{"hidden_size": 128, "attn_scale": 0.177, "max_steps": 2401}
Each number is 500 + 25 x the weight over the matrix's rms, rounded and kept within 0 to 999. Layers, rows and columns count from 0. Numbers have three digits each.

# layer 2 MLP down, 128x512, rms 0.109, rows 0-108, columns 384-511
495482535516477481496496477456498488549470508490536507466506451489517527513523470472482508515491521484472504467500465480482505521492434520514536493507470535463462492463533549448506507541516520502505520542492488516525463495498525518523451454531479508476517513532475511516509526518470520525463526516489515522483503491434526546525479482494463541460537527454515507465491481540499506505559
511466506506474497477480515543472479534503543494502481468493493534507446522495506511503512474528505452460519517531478526466496489526521503498450481496542478516564516506537517502533517496469499535496502470504492505504441482487501488531517559537501474514479507508494487427503504495507511501508566500481511472464536521527469511500517468503487508516471509519461491497515511510517503535492
483536526525489474493491498516498489475545486520463486492428509505517524496474469528481475499485514493512447512523491480476498485478544504474492561491518456450524510507462549488530505494463506539509521449501503492491502482514496503530516506499496487522447439512490460492446508498459516519490495471504471494490501463479515496499459470507513470488464465488499513508489435515518525450459
521555516492511467543475510508541471505448553516500499451468488505477534517544526480449486464490492518521508478477544455562523498517522472482525502483556495524477519522515535506515501484473469478497470474487505514485527516487507527510490531529469491482457484533535498522455499533461499525544526473466479500480527557478492515478482528534487504503487526550524440527484464511484505443470
487502504498526457512495481509514500501521540494499473521507499486500506505489491519516504467497437504498495475487536532530484510504523497487496461486465495517529478492490518525475524533467515519502512507480500418520482471489477540480464487468444466505503527509463495504463489474483503506467482530567502507521472463492500530525496494484481497476473474506501520532474451478529500521504
517486487509516501482522539498505530498509514500433498491526508463459498473495466495474534439489486452510489479495486487493488515487475497492496488511522478528525475530504510450515497508472535477521498501517515496499494529479559506486470539517490450494486520509491524504476489462554491522486496503528464449526470483526499496566490495522515488551518528543467450481522521448509526504501
510518521508484509458490470491487498492489497489462490504516488518520494546475484476535515501521441482518520476468487503520491523484480501484503543470478504513505474492528472464440505496524460484515517458522496506518480466479546475509487538548488493491531484490529520456457500506517493525538476496476499516484497458463494473509485517467486465509510471482444473476480523491503463504487
517447482519511472481510550489527537480469482481481487447481499508504488519474513520507510499550513465460482489513481472518481492478515509470474523511498507490543491495506528498511505527525519509504460508473541481512494500526513455518501484481456485533453501508484496483499491472548502510502457512521508480503512475528489487557501501508536473508438513504493507522510482514482495483481
483538481500488489474482518484524495495459488504522486474514472511486492529480499460451445509518539471495482503481489480522517495511524489481468552500522525534527516509457462491503542477469508493479501491531496517485487523512520495499522503487473501511460494509468491492514507476472516532492493490484445477516513484455541532495509493484518495494489452481465553518502458491497511516485
510513494472512495524491496497438531493518419481484496482469520501474512499538510465556497526496493501503516471500520512504500475538478495496559481488481505469514534465493440505505470543517468472507558504484480466498490531451508469503539502489464517457534497500485532523506511492535480541484501468481493519487475553528452484488507476515503495476501501493513511528449471542501513551477
492507445476510529509503556487446499465508504461480513482504464537497508508473538509531488508504489486531486492518503541486498476501510473508518434478458503499475521484503517469521446468506544489469495494490522490485482482498487456554511513481551470537482504467501520498485514440538481466456520467531487517508547526510513517525490478535507507510496545489530507480500484480514487488501
493462474494498490427510545524507500501494505479491458507484505492526518495505478517525518485489512498466524434509548496496558536513462526502513489515534492506464529471510537491479489488501536491520488503500505522492485496486516519514481516507513511504488473518470534533467513507474517519478498460502494495518482477459513474523473508547515482527503524500519551496532485503509484498487
455485552467478468525528504498492482498487464486529524479505452510476513498495493530509506566500505472452473486477474480505502525510501505486512539456480503516456520481469454468494559525490513513480489541498499505481521517486516505513539481488492498456459492479485548499485512446496528517487567483510412516500519521493521466493525524491483511504471529530535493482512528467517524468501
476504509475491477520487547483497457523480530494514485489499486485516481495502518508478489470490505500519522544474508548470517503486492497512510473505494489485483496480505486515496516515490496485480506457511510530482474430562526505547507424482526544455482479489453481467544517521527508521486507510520488479513503459509508517531486490547514504467507522475481529482500490468518510483539
520509515541542518496474492498456455466515466510507492458514478483491564552502502520470486556490522501505493479532503522509480490535514498481531507426476514514494495490486446499498514513487508499506501532519496478502504526514492516488519419535450486469496511523521502472517489531529522531517479490512490497492463446489506545460520500503496513500529534468501487533492509486512500537483
505468505505492517540528526477485489491502492479477485486488467505553494477510493491496503446511472533565464527486498500514502512531483485481483497554485491474512490537475492536514506514468522507533521484506507510540516508486472495493540500505461517507543539500481535495518504519516473493481491531541555520508477502503496465476483496487493514484523538527507476446485490554522487484505
522491492524514513501515518516485497506511501481475586472510527528490490489469539509528504491479518465505477443514495500519457490498491488505439432506453531510505498494461510530481485486512520509522477510510493494511481528457503480521515471465478520519465504500485502477516512463455519445491571492526452512509503514459427493467521491462498496492525494521487530486528499510513564484503
497503533527501514535513524489447479480526515534502481499509456499506489517545461492456504524475486495502497528503495491505467482510522496512515472483550498523515499530490510476497515529522532547481485479509488488550493529508516506498506448487518475540469543514560494501458517482476488464499493470507502493507489525500480505498495508472480493522476491501561524543481515515489474483456
501491499460545496530470484509507499500537474511497500514488525529534501492517523542457516522514520528501480551516530494496474526465443504516478489478508513494524525496447523472503436499522525501516511487493536528562492558481520520490471468494477440511480493501506492493508494515477508493496505502520502525473496539494487476500492464530504506449484521498500510538486480519511500455503
477487549507486469466509543460494496501519522449481494525528483511493519483485526506484530453511526501500560459516499522496490493500525510495484452483498482501475478506536483482508508510437490425456538463492491490475468491502499501500503503487516506503479520488510523467538485499472500462468514506488520490486483536516496496526498499497525515543514472501460519498475508534475465528499
498524480474505496465533489475522498496533539514494552488550507509509506489499504530517490508533484459493532509509509540499523476488492482546533454498501489492525517496480474468508476510540502515526515517475480571470472505490494483508484485521452476503533528499502518504547497479539535512498489506514526498494498533530511505483527511496485497461506512483447502511510535518501492481521
522503533516519497474510497512495519515511443506459491498470500496508518522530496499517467510493496523529542516537497462520494484546507489485485505472504504509501549472522529482563484508473494486499515487463518512439523509467525495490516555485502511455445512541512518531477514540468537515510495490500493471512499478477528526494522482448456523530486502503492487483477532476562482526505
516476478513521490495522504551498467511520468507469537485486513520473531502509526505483443511469545483539449521449505491511502514527504490486477492510534490475514579512501514458488511470478518506486524493538524473483546541501529480537489502453491560498435453493474469487531503495524499495501517529491504504513493508474455517509489503461511515492497500506513487504511473461469510519509
496527494495446496509487510479514517494480519489516483514515502520547506468468490491522509503481480498496508473509541491515456479473543517480503532543467523493514530481474503520530500472501456523496508490483506488501530481498511500520494503516516506464519500479435478516520521520502508490533484491519541510516507492471497457501515476505538502472534444442514521486521510518508495476484
457523514470467494453519539488514497494509503487487508525508528510473530502458521541524493496517491513499488505492491494484458495498461493491472506487492518508499536520502495506507505476506529484480514491482497498520530535466485518531453511483503512514509552476467487506491504509492508499454481525498502455500520492458531486513514516550501485470534463556500488491557504492546496502451
499482509520517508494521480491522505501477505496492462478483469513541509514521477449512466505520439473521458481474477508503516509489545519501514545581500527475515472531492493512477517499525531496480483459499497507508510490530525514489465478546464550475490490488466487499525524527530504540510543481488466521484466521481472481499541497511475497465529496462520510504484505486495487545500
505503488537497547524469553544478505486499521531511484490506440481509536520490489510498485475483498500500535471501498506524546507513511477525540523502546474532479504526476494515484476482501480435487470473502528520500522490512543503469528449501500466510444491494510514490501498506534508527528524515474467515532501458501526498554461506499445522510497500505488491533552500527496510505563
538541530499485500480492450519533460520518509478497490513480492519494516495517464500590530487486494517511512493517495535467460548485511503486510547545466473564525458493535537512537462505519458504475504489481464492514487505460500512511541500488447492510522484485498502490531497524528527498518510483540552504473499502486526503504484498511520489498518496488471480496473523520499491560489
519460528450452511487499490533512509489570542455505471472487467553533501502488456533530519459507506484509505504495512483491488515479499501520536487452480560497507476491552511469533496490488455486519522517527497504507489503495500501568490456432449513565563552461486521475524529498453535488510480524483542529492468520528528514475482554488516503477476484502495501482450512548527472472506
523516495520537519537481510471498501497536514445539478490469472515531450525456532551518506542507481504552502547488461506483465470491495507486516530499480487501550517502459502495558498485450516510537501509525462481560475498483524457545485430478541502478538510503505513480523507484496468507491519498484469494532478499535524501515470497526514529505490481544510509516471508514505513499479
495491479521499468444505499513494496463539560471482502519487509474490529519463492481496507573532517496512459523499509513518528551491458477486480492504494469492486497525475513522529504496471522510507511492480479513472432468509480513487507493503516494514479509519500498511462480488499455484480505517475534477544443472457503547536503502463519499487515502503469493507489529491496474508513
486501500515472428518491504529497522510493498502517557519507470476535541559479461493503498502499487518498501498516475506529508498510486509468508472525519515520506534540472515533512460471531498523502466441508469494499472490510490470526488540499490509507501481503475461504481527520516517488486467486496485470485462490516477495445491524497521485489553491531471500472542476510470471494524
499517467540464498516508507518484501541515470524516505522492491490489497498521496477488499498524504534494485493480513533485502502488513494508524447486505517562468518495455473490472476502529482541453521497525505525500472513472506485490533500478463481511520491487486504485471486561532460481500539517485494509498492532472475512500509509508471522518483503449467502502487553525523494496479
504565513499498469546491489524492464537500530516488533469526526486503493473457471472501540489516511557505512480478528501505442436455522509450524506554483509521486483542475479543526493509497534533539455471498487456474499500507488540508499491520481505503487503465515537489519503497501521481516487502506515471507497494474467497489489540515504485468511476501500479488477493459460505518482
454499515517504520486507494523476501481546485427500471512457484511515449464486521497514511487493519517503508525492466504484487467501481500500485539524487511497444494494543510511524508525513542514521511542477519488520508514509467510468537496496462477487545494523490510502507482465506499498467456511525502496497461495487543483534541493510484520518501510494492505453465519548508475521466
510555517546519482478468517487547484489480527513498458506490501470544498499503487523476493520540512462508547499486510502511528500498491496537494492480500498483530519488480452523483504479501504535480486498482498508581483487449505496480508519529523470491468487543526486488469511483506470497530550475486524505538507502436525519494499502539503464486552525512518457505510495522528485505512
472523476552486568510546523514469486501528485529480507511496498470532486520515514476497494505465513513496447494579516497484449504508502495485525477514506488523456538487476483484488467491468520587475561530493503495536485486486510475462474519527488503526519473452540519480508498488485486483495500519496553470517505514519541528488506536498507513529502490474506489491497488485460500508462
526499508540500532478506488478511478492472524518492506449501529531512518498487464458493448514499492485457487510464518517499491498496498478440484550495515494465518493487483521521483504471494509492457535507521468479563505469520523473496471491512514480520468508462485488504488502517500473479499435499503480523540499498511511497557531478492508525514499505467490508474476527529499448471554
510454460538480525518508496499476513450449485466501526516471502529499497526481508499530484526496483491502498482527493509469513538514523513486517482520451472519533501475485422499467519514537527486438499530526528527541492494458466514483489478500487536511489505474477568494523499528534508479521507531504473496494513522501518522472493498493483479486507513493483505503494527488495506464545
481519479499512510503505530472499536507460509521501490584531492570498493496477505455480458456502500500470532532500506531444527469445492484471485491508478466501519510527507478466494517533505460502472504488534488520503527520500511520503484489566452478463521497512542478479554493516463484500496515526526512497443492505530515484452485505461460511484486471446529469483566516517513494526538
519438500506501533486526493514451512536502461486481533505454474495546465488491507473484526500507518508501528473482497495542513474522532516535486535473532494478504511515494527493512505486505469440502484536494447479482543512485488519488463484496522546510552534505476513510487512460520500462523462522508501506536476484506530481513495506500484457515537499488514543475485493514498466569527
543512451529550531503504554484504538470541473489441537504491506503464522504499545504504492523479443473491525491495469483493500500502487494506509486484519514532582490472491540525507566497521506516495448512526458501468476487523503494484512487512524463455544498496496505495501485479534480509557495476519427474505489518520522495508512516524504485546484510489508487506494473519501497525463
489540545500509495534453480498530472495520477533531525496438464488509514517460509495480525457500488468546491519515506520550526490498481516507519545524460488510488478513501535518509517482526526500500511515475461502505496508484505485538505507519487516468476534534506498509471522504467481504500516484444478518524501481506453498454497516479464488522479488475483481511493481464494516461495
476520469522499503454500536507481500492493493505498491485491477497488525508493515507506484482522505531479506488529506500490525507527506516470493513453525490472459475476524499444526531479501490513498493468497529488498485488492521508469526501523536518513500494504476492507486522423516468495490496535509484486456526515477530503499472465473473470478523479531507498497527488475507448561516
507503500552488502496506483490504489478512506498454495496489507524499480571474499447532540519500473494505487503521495488531499513456533493509511487478467507517475491507512504509511531497509507466508493465504489509515500485498473456489552527515482523531509481496520482467516532519521487481522476521484527518466479505476521496527493517480516477524526531539525479492484518553482508475516
514476486515524527506545501512516508465540472519508482492475454514490483495534546552489504533509543515480515490493488503504530512507520498511494476484518482452438543499475491497469525500480464483467493468496485466494484501456492459508447443494548466486494509505499543498475497537508490466455502497505486522496521515483511488515505500506471528503459536509505487488486465497491506512523
492476524508487469528500494468539463507523521478507483519483492497514504492466480524525489518458491558472520486478509535516466484521499490501495450545499495485546484512477480523530497487514503474510460490495457468470493467515506505473474515555493484518536502482507515515514531489468505531539481491500509504515495452477508491500502479539527485490529499519529511499529511484483505467502
497547503488472510479513485486504525479513479480511549538442497500498539522506544563491509478510501459522487528461526517520530491541481473533505541491478498545448483522535499473502496525502481515474500501519475478523445498489518493502483477461519516515519487461495500470511499507527438473518518506503514480512557525474543486503550535498477510499506534522535499449502491475511473523511
502548505494504529517502470469497506505528511493520502517525537464524495478521494493528484459511511452519481457469483489528511490485559524483514497488519466478457480492468522501539493496535456484515475497495530503521486448480475484523493502471473478474486499484509483454492492531502512489467546458482493530499499487490481495505524491529508530484539479462492487519467502507518531485484
458487506526535499550512484509497515511497535533553468479486491465515490533544502480472498531521542529488500484521477450545487507512468507449520526505495471450487534494489522518505503525491503458479488503498542513502476497503524504497516471506509485499473530522525472525469501521485502511523477519456489519475520498428508484441507498515499515491564515514503531534520475502485506505483
482437492506495480499492532490483528495476495498503503503492547496532461501494459506468479475489456520525471495523482471506494503504519484515556544503491530518530545509476519529512452501470479474513495537520463492542498507490480480519430492508510490522554500501518502486494512487473511522522456513538474494496492488533537479528531506513491497524489505500567455504485517488470532501570
470495496469493504492483509502493489521494465485540495502502533444477490502537508491490456511492502493466441459530449509485515496478498516555540491497496512473461528500524561509442479517528485522505515514543492488508518516504499521520527506504494482489512511477491524502511502498509530500515519494503515494493513538501492486542541495517531474476463501511445471512467508505502476495466
448499564526500470492507544476540493506574490530512502517478510521533488470496517495499541497512494531475526525476522513482528473506508501542443591502472510446494451547511531485525520482498497499499492521514519512487495506522510501480529476481473500483506464511542526499501497527431484546543424497505491520500472465468473514518465471493464505495519506485491501491481470485537520461471
525516488511462495494451503532445479492518534519497478557459534510573494497499565488520523517481497482517474489511473494516492453538505491521469481498466472501465572486505491499492506508486496451523504492505528524489515523463471518482473532548483522463502493523507549510494516537483500501505528456492510516490510563477476530488489521505479508508484526490497518515518487449530505497515
503455524509477490440503474493515492525537509479519491430525521508459422508504512471507523480490546468507445475515499496525491483473497516541463533531523488509548485494490475483496506517496525493502498482505491534516510549488534501479538488500438477440531506529482485465516487553436506513486502488535514499469495499467448489450491545494511476494514500551490513545501491492515500474533
479489501525493486523490514498524489483457449498482496496541503541504468521514497471510491477462477541489528456535487476499519506500489484508472520508524523491511484491495441492502525468517432462476511510544491507491525536465485481501510515540498467462529471525499516522503504535516469478522461522505531545502503498456529497488516500464489501530500483468529487475509518548436474514530
502483534505482535545488502511519495484478441488481503475472511486497447505440465470492480464527499472501531510484493506559480490451485486495492527534440499483473460509514483545518543522489499499509485502515475532481468518469495534501506526516509503513509506510495522494547527516526469494521497520512500529525501491478487482448498534477526468490500495470512484514505470457500513491447
470511500460493478507503572498482520482469486516504503561480507482511529484511501520441491489501497471514467497497500510500527531444530510471490532494535528484527468478534501519488525490521533539476470500517488519497470436536541530524519515527497516524519487528517520499463519534477499492512418517495510501503502486520491512506504534541497496492464499488487476496511473511483507542530
520502482517501540533486502479522522529470476507521498474466458504506534533505490532480492549516485519524493503564484522506497481496517473520501499471520489473532493495496479494518520485502467492506491443483522436519518484474515470491503501531526508461492482523483544521486510485490479496492495512501496526519483489483511539506477507483492506494485538495514489484490489491516521545501
501512499489497466467509469491522511504510504530481495494502463497532499482487512473493495549519490537498504480510500517531510496465481496487521481465528500494489494471473481521501474511538457481528492479475525484473505485499503508492479518487518508460412484498476486481469506550520523519497479435502460495506527451500498514493497483516510502535464477469490500489518491498470500549502
485481501490508523565519489475484484504469503467469461517505496511504501449511474512469539494527513517478527532468480476475484493511513515490467519458495485488498457474482527490507526520505536497481524467460500490505524455494532471476462504505540488497500475502516496472542491478493486505502507527477491523521505507485475535496527520497496485511515531464507485496475471526513513573524
502555496497450513517522487464524500486508478479487489516451484498530513484468483495489473500515502477484473503488477517529509484529510482502534545465493508519551483527526541518533498473525481499495519458509523506465488516596500519490451542530438532503546505502491495546535520530465501498497486498483546515471507530528470480448514514460485517491508514486423482501481506529522492527509
483485478493486486495488564440504478509535487485495502522499480479483479450553507481526504480489470517516535491492515515466491521506461495525526518561527519470488537514524500500510494505539511499502503487486519469481458519480494472473508509468456470498572504494464501501499508532481489517469508473510499498499462466520468475529543484554504472500484519462487481486495509537497526542520
481467493508494489524517505559521558474548501499500522517509500464451508511529522492501529453523519501553536470498521502468504507474477487492514469481461494505445475539511497526464477470487483470511544525491470549501527531533489538532498505491497498519511504499487503486503510464505477471481496486494512501519523497510465496550514514557501487546483509525466507479515482500506497460491
489498495505517486460518539498502495517465480505523474559473471467505516475490517524500516512510522517519494530540514512505495496497540486477485475467470518522531467496512461487482482523442510477457519496486470516506482507471453496470507484498519505495517494556481553500515466476521506498513497480515488509530477520490500495505561496521469502548497505511506459477490491525504499433536
510572476500495498499496494497537436511524481520528491524497487512519492510497502465557476483515499529502473450563527486479504500509472519492514529502481496489478553470508521535491458498507486485524508514505473472460498504523473540511484432521502479489564513500528512504494502498525541502505466505496491543514502499496491501522482512539495527516494507470480546502509502455493485498519
489505483466556482502504477514479480470523477467477537464480505547508531511493496484510516518515533507490528509519483510516488538489507467478484451473510491496485519517461520525482489490463532506532500511498502495449470438513493504499508482496494459526446478475489510469478497507472518462470452509524489473512481489505535491510463493527531485525508528481485449460500527535522526475494
524492566523503496467472497521479481550506532498495426475492506487489518519517500503522510495496517569517492484518497490492484486541490505450517509490507524512501514485480488520519526486516512492490526527499507525510506529533511487494518450477495483506529534479501500477477498483551506483506532517525474493491517478522510473492469501499523510508468477525496495473495498499550481473474
542541526478486555500479517509512504524477463496488515508505495513534495496467506473499523509497518511516495520506511494465512509502515499542524482550503503542484483488500504507477487480517488472489494519501498544478493481487415470500501545497511503480476498504497482495489498491458520515517531499514464499489514507529477482462506496489540513509483522502523502475495479506500471522524
450517500523499463472504463495517525499511488540493528474508537537469495523490532487497482514491505524536546481478491478553475491497551509520532534496518495474503489513520525497507490492505512455505503478471519521511523506489508514482512501543530479525503486532531508525482523481480462514504458527464523507475478458487504522512544500454490521492510511514478501563472479522490516512489
500514515524504507579518452477491519542473512526527512447474512515482516499516524518497514459496498477505437509520496482527469493488470492514543501496528496502477479531476506488478521493510506500541506497488540441477476478465460489468524543461513534477502524513493518511478527521476492516494522533520526501513485491521516508451492523522520454479487536547465466452522515516493510503484
537509443512475504490488502458485507503525493491524503506523541514522506471507521517469506498531472522497526504509493519524442491474474480488496508551534490488516514480505509517503516481517542453541493477493490509468516556461513516454549497559491472494477462502476502455478488535492470479537528468513471518486494533515524510481553501503500472480491474487469515497501494510504480483483
507493492502512517572489563501465526483479474486485483471560528523484472518506459451545475532476502544493506432519472487508526479495477507473482523489464479473481510480493487538486486493550466518495531479502522525481495529474539538505556479476470539479530522467493525505487487526510530516484486495512503504562471482511483532521544509461518510464510520493489468469459518486469480505483
477471495466496447477511500515503540499472499472516476490491556495476502493510482508458496492465510555527550509526521538480508483462523501515508518469500462451511498481526470499506495493487474476517488512489502519477492496501538499462431475520530557509550493517512495496533534507523540523492533552481465490485530479475477491547512475495463556485501485443441562479506482496511509515545
488520504501503516550529498525503509525557502498478501483502494499502519529545496475514466502493515489534515499502511506524490481488567486505475465499501509535468508517465504460497495496494539516471502491498483512494487480512497516497461517477477493516496492515533493461520507511480503536515482540469489487499501509494502475500526511452504466482503520483468495463469522479515462508456
508545498525507493495524492481498530530479491412508526512468514512484525506482492505465501498486479512516513490517506495507500521468475508530446506513460516514470513514499496481539563461499519550510536512486513551494490489502490535460513454494480554472504476480514505523536505550494513498555496504505484538530521499512464491484462499470497509503526510496496511467524483491548504501499
475491519491489538511504537522509465470554466455463457473504505483516497511494540521544473520500485514537502484500496502448515469529534486492528466518491516493523514517471475510511507493513499502480487495491515555505503482487533518471491503478499529499485486478505512523494477535487495522488511492486537489486526474491465505505498502496460475489467516503431496487506460516508457486563
510486501514469498514505498515525507518481507465524481518497533511492507542502505492516508460516507558539538480473520507513506542536488516478511549486555493485512504503493499533480480512540504469538488534506468502473490522465479533515480526503465513479525480497508466507503518520469499515494539503460519504481506486516528485467494468506519522523502510479467490480462493480483509495527
505502482496474533492520449512496488516525458565504574481493494496461548471538492523494475467491479489520572539456545512521529501465476489483472505548482489469469509520431506552461479480481481516481498494503490488500515491527471496506519485479491522492481496479479471524519519483469493481525474518487509468495520501498462505516548495469501538504508520493476485522479518491496495533449
555453514504500519514535458522502489473537555496501533549502563457503503533531498490509532462513514479469514472535521467488476512485481528481453441489515518508503535495512470469465497511456487463471489531509531476447468541479467520514481491484479515466447513509514512501503497505510492509481481492498493472497500524503527488517508511511524472528502480472519503468508481523502508483517
561470482519472543501520529489483507495464481516550535490552542484477492475469499525501504507493480547520509459478493498459518535490509518505522431515519495540465499513507514522448515516504547510463514529508482463478514467497504468513492510514494457516497484512489466506522482487475541457469506447502541472501462488531515487526484512494513468486477515495452539457517509468505491521501
522495521473542430482494536495539526529538463513464501489485512440475525491497482497498550494462506500446473471504535485467518533522510497528478475475481491525529526528528552506462491493516541498492501496504467469486473495518543520516471487531529465509534521530457494518482495521456497536498488502507487460513512514484530510537454505524481508544509498488458511492522505451501549457548
525542530521486479525488497514519490475514525506521466463503453486504490507504470497505499535491491524481518515505521493550464526500489491507469505479492522546531504522464541491497487513449526513497455530479509507555456525506473484508515498507441479486454500473492493515471511475510499500483522508461501507503512486480499523480466496491488505484511473476484493496528471468514479502495
506520482487479462498454482476490501512510476526482505503530478504494565539475487498488484532514487509467490493508497520500548516510465488482483528457476515503547522515515533489566554529528508525487506480498528510525481475522495533452507518488544502464497488490476470499476524505495528559516440512520502484520465500476498504505489470451534496495555473523476503522549479473514498504525
479524499478505531502475510464505485519502525463552513513492514463526579485446509507519496488515458529534488504493468530480497519505497505543500528470544484495507509499516486494494521491545514537505487469479494501480527488501479479524515516493538500472519472496462483492474502460495533515513507519480475508524526491501469463485497482518499509496432507506484496458483464488531483479524
481457545493523501529506543514498526484460481480488506493482482514459498508511519527515537485514537522486533473517493533487522517500505496469504531432498499468512494506523496481509453472505555529511499505492506497519494502517524518535528524515525512531469483537513544496459506533562489506491482485499507534501524486472494469504507555490523510507486500516476511537500508487547506517527
517499478539526498512472527531458489491482486498501522447505490481498546500500458529516525515509482459483448455506498485539491478519471516490516529525517505536500460522494520484515466534482513549478482568505486507484484511510548504514481512446481525543468487514492506537502501504432509532515486535508522517508517461493518494500527500470470517500521491483496484479514512496495472512513
504490512509510505512524507527484509496494492481514505484498500497471546522530535466497537488526494503485484466512496461523474468499534517533540534519496515515529546501513507515522502490449491488534513492477513482509523531507500493478466447504504470494515526533503498505472513520485524543536459492506493513491482519476534550488509521465487513489535505509472509486462515490518557476489
490525508519463495474506519491545480492466493493503529483521463497507484544496493498496477494511489504479516528519498496531453509508533502514498545516520477486501499510505489542520499473475484481478501473492506551494497487510466485523498469522517520521487499502493501510527519507513540533484527514539528480514505497457509519489484519533501507502499505463551472537532515490494493505477
482510514520480519504487557498481503461488463548486484503533502506461485482533552537487486490512502470495465535502528471525463535486513474520504478481498512532504513519485459488466500493499449494482482545484513525535472534494469514476486529510516503513509517529514510514515495504451523515462443498498492478505508541472525530479536466465471490473480517541508510482505490493473501467485
529489521486523474536483483531512497500499525463470499504504496514538452491512467516529529498500510508539494526483471471443519493499480492477542485525489489498562475539457500500480506498515502484524523491488513544532489517489473524494532509533496501495569514504476497499517499479513473552479436528513538460528480477544534494517495497511561523475510492470483490469490505499453507467488
526525509525473501498494527468472495501471482461548474499516501519473455491464512463550520514512493485500509565465477467508510491515514512499470533543505517500535526512505521469542486493504527496483510507511486458491491503498494506488494484516521535511478507511507499526486469508526486506501547481524542487514468530518524464478522498473506501474490490508503514504486501484496503489507
532507491509493478493514536515531527511509527478539482552485532483505518482527492523451464522519522521504507510502503472479469513521494508553528482462528508480494472520501504539478474525504503498526495512537559458488510527486496501542523450492474507477497508510510534528490500507515524505498499486505482491493477458513507536488499517480511501482474497459520509519508523497529526489526
532540459482511529518515466507479512498508463484527508465502496487524495521494492522505492510522490452470500537519547493511480503528559501499518484461489487507525516499511481495524558449516533529496492476507504477507477475510524499504502443531487495525495492529474498491541496500531552484517541521494506462476493516490506485506472536516532493464490561479500508502493530508516504479445
515539510497497506554475491492459502495510498510505502481509496493488539466496536540493475529532475499509452493513543491509475474519498485527518473483518500493464481539452527518525512491462491525497506523513443526475493508450487499481499521502520480482437503504504519472478525506504508496461509513519436508505448477476523495501498514501483469479511503516511520493485476502495524499541
469494553481483486515525485511488459497461507532511504527483467471529510498484507532524516474526528494494520483487528491515519547544500480495545494475495533507485510497497460497523471510474549487518506522492509476535473516464521483519504520515505512506473525489466479512469525478479470517494477478515530457515525486502530491491502507491507516439489543514498502472486538540496478509465
481539524522455530518545473513481501488496546510549490530505500489542516481494477555528498495507495497532524481496518492494562505500510499459470468540482494494512486539451470514500485489500497463505497502540507499498513489491486520545482486574479492488494504505491501512503512473511500493470514474487474512512508525516500497498505491504519531495441526468506525464472480497488484549539
491466525515515479516520517523517495481472447466527490492496526513516508504539511469467483518495472471506524471518469474462494463462494492473502519515533516525504499487505498482519478509498496517494495512500471519497487475484516482484488558497472527507542531518523513499505502540477490540535506506487505512476479484474529478510523521504523498500515485493509488505535522498489513495511
517522490472499532489525529515481521506495462498533517484504462469519449493489511488463487452531498489467541523521546470529514517480464488466476525451496497478479506513487526475497516474510490465449509499521484436471494483512523521494497489509485485476506477510487491484513480481499524543487448545476546471505521528486495468476549493429478535512498483495491473498516490439474495535429
472496501503505476517515492502555475474534472478522496486534495511517498550559508489484494502525535481475542442492515538477502517469471496466510514544495517493503488499466526501528437514510497497517480576518485495502483549541463513474524483517469481464496522504457512505486497484531529544461498518508525541513472495491481465489533481462508503528480461520509506510515464499509512447473
508542518515478520506545498515473446535468437540477528486471444490463519467484478527481489520499495487501526495468524499530493519511474523466539528505530511569461481451525501497519500501489473513496511475535497506477486492515510498491516503522473480476480490512482489515522522483499470549466490515533477494506513511526543510529464465483485481510458500496490541505447506493507488434462
513565527515504476493486494465530470467542526481468502533486494485503488504458506519471506503524496490551527574425534460449517459462516530522501504482509485481507486474469493510505470518494484517467524524468456508508486507509494486513489498503484481519558475493523493507510502510525559552510477529530499527504475510507467494523463479511465471525488514463550508485506510509502446460523
515510492519508509528534466488497521498534515460523499520509473459555491497531486509457488462508492549537532511484512504524520488519480488484483516493517490467496492511496458493508519552514486528474528470514496509470511517497487515478524472512469510510488479486492498477490508471462462516500494537470490495483501520497538496509481502519504502493507479482502531518511499520537516515472
510505509502486503488478520487471468507525485486558519498493506535470481513488488513478481490475453489530507491480507518466516496494495512478541516504481503514501523494490520481451493503521518491517499478457497477496500502500516550488478503518523461500482510517460525503485521531473511549520470547523484495485512478428525502563492509528496495540471510422480530521516509475495494516530
480488533521502455493492496509441522487550528509456460515485436484512478508472517496498524546506572523540516495527529528473490516527458488489497469490488490519520521492494489480483522491536521488470473495484493485476435491512492523488483508493511489550461482506495477523472530495481520507504489529513506477491516453503462511549513504569535505496507519498484521476478464547472499436517
501498512483501466488500522535534483528473498469495504494443449492496507479502508485535531511464571483477486517502488501534473507535496478502521505500501533524516480466517485448508494507528537466501502508478495465458486529477522491485538538523530530535526464525533526521530524499497470488523537467474467477509501534533534524499500503501512472519469513501462494542517510522497531493494
519488534482453565498513542469511516504499513538474525469525531464454485492505503509487492456498472502513499473505471463476492461535519518498501454499478512514508512489502494529471515525469484534489506522527515506522484511525544499484475507528471498458536483486543482500523505483489506463508505487535511490472508490545543517503499523557572491502477513516464522528521492514489492485509
479485484502495487463517476513494507494576472528489509499507504511499550512496482526499492470501479483515525562529510513506480506519513500555500529517466499489492564480481427496486487479481502515529517477460494529469476471445517479531538507468500493509467492485531452497469502502464507503477486531510553496503486518491510539500470490505481463515511524518472552513495509521519508515469
511527453542529480456513523505518528474483422472498499519487481496460486484533490504476499522512503487497493515438542515480522504464494515491535486522532512512552506495510512537507528508574491504542512504506475497521508537538533528535517523475467547478471495521475560532528506510508468515474490500476457489515454493516519509508483518530525480511480523501497542532489463521503487478487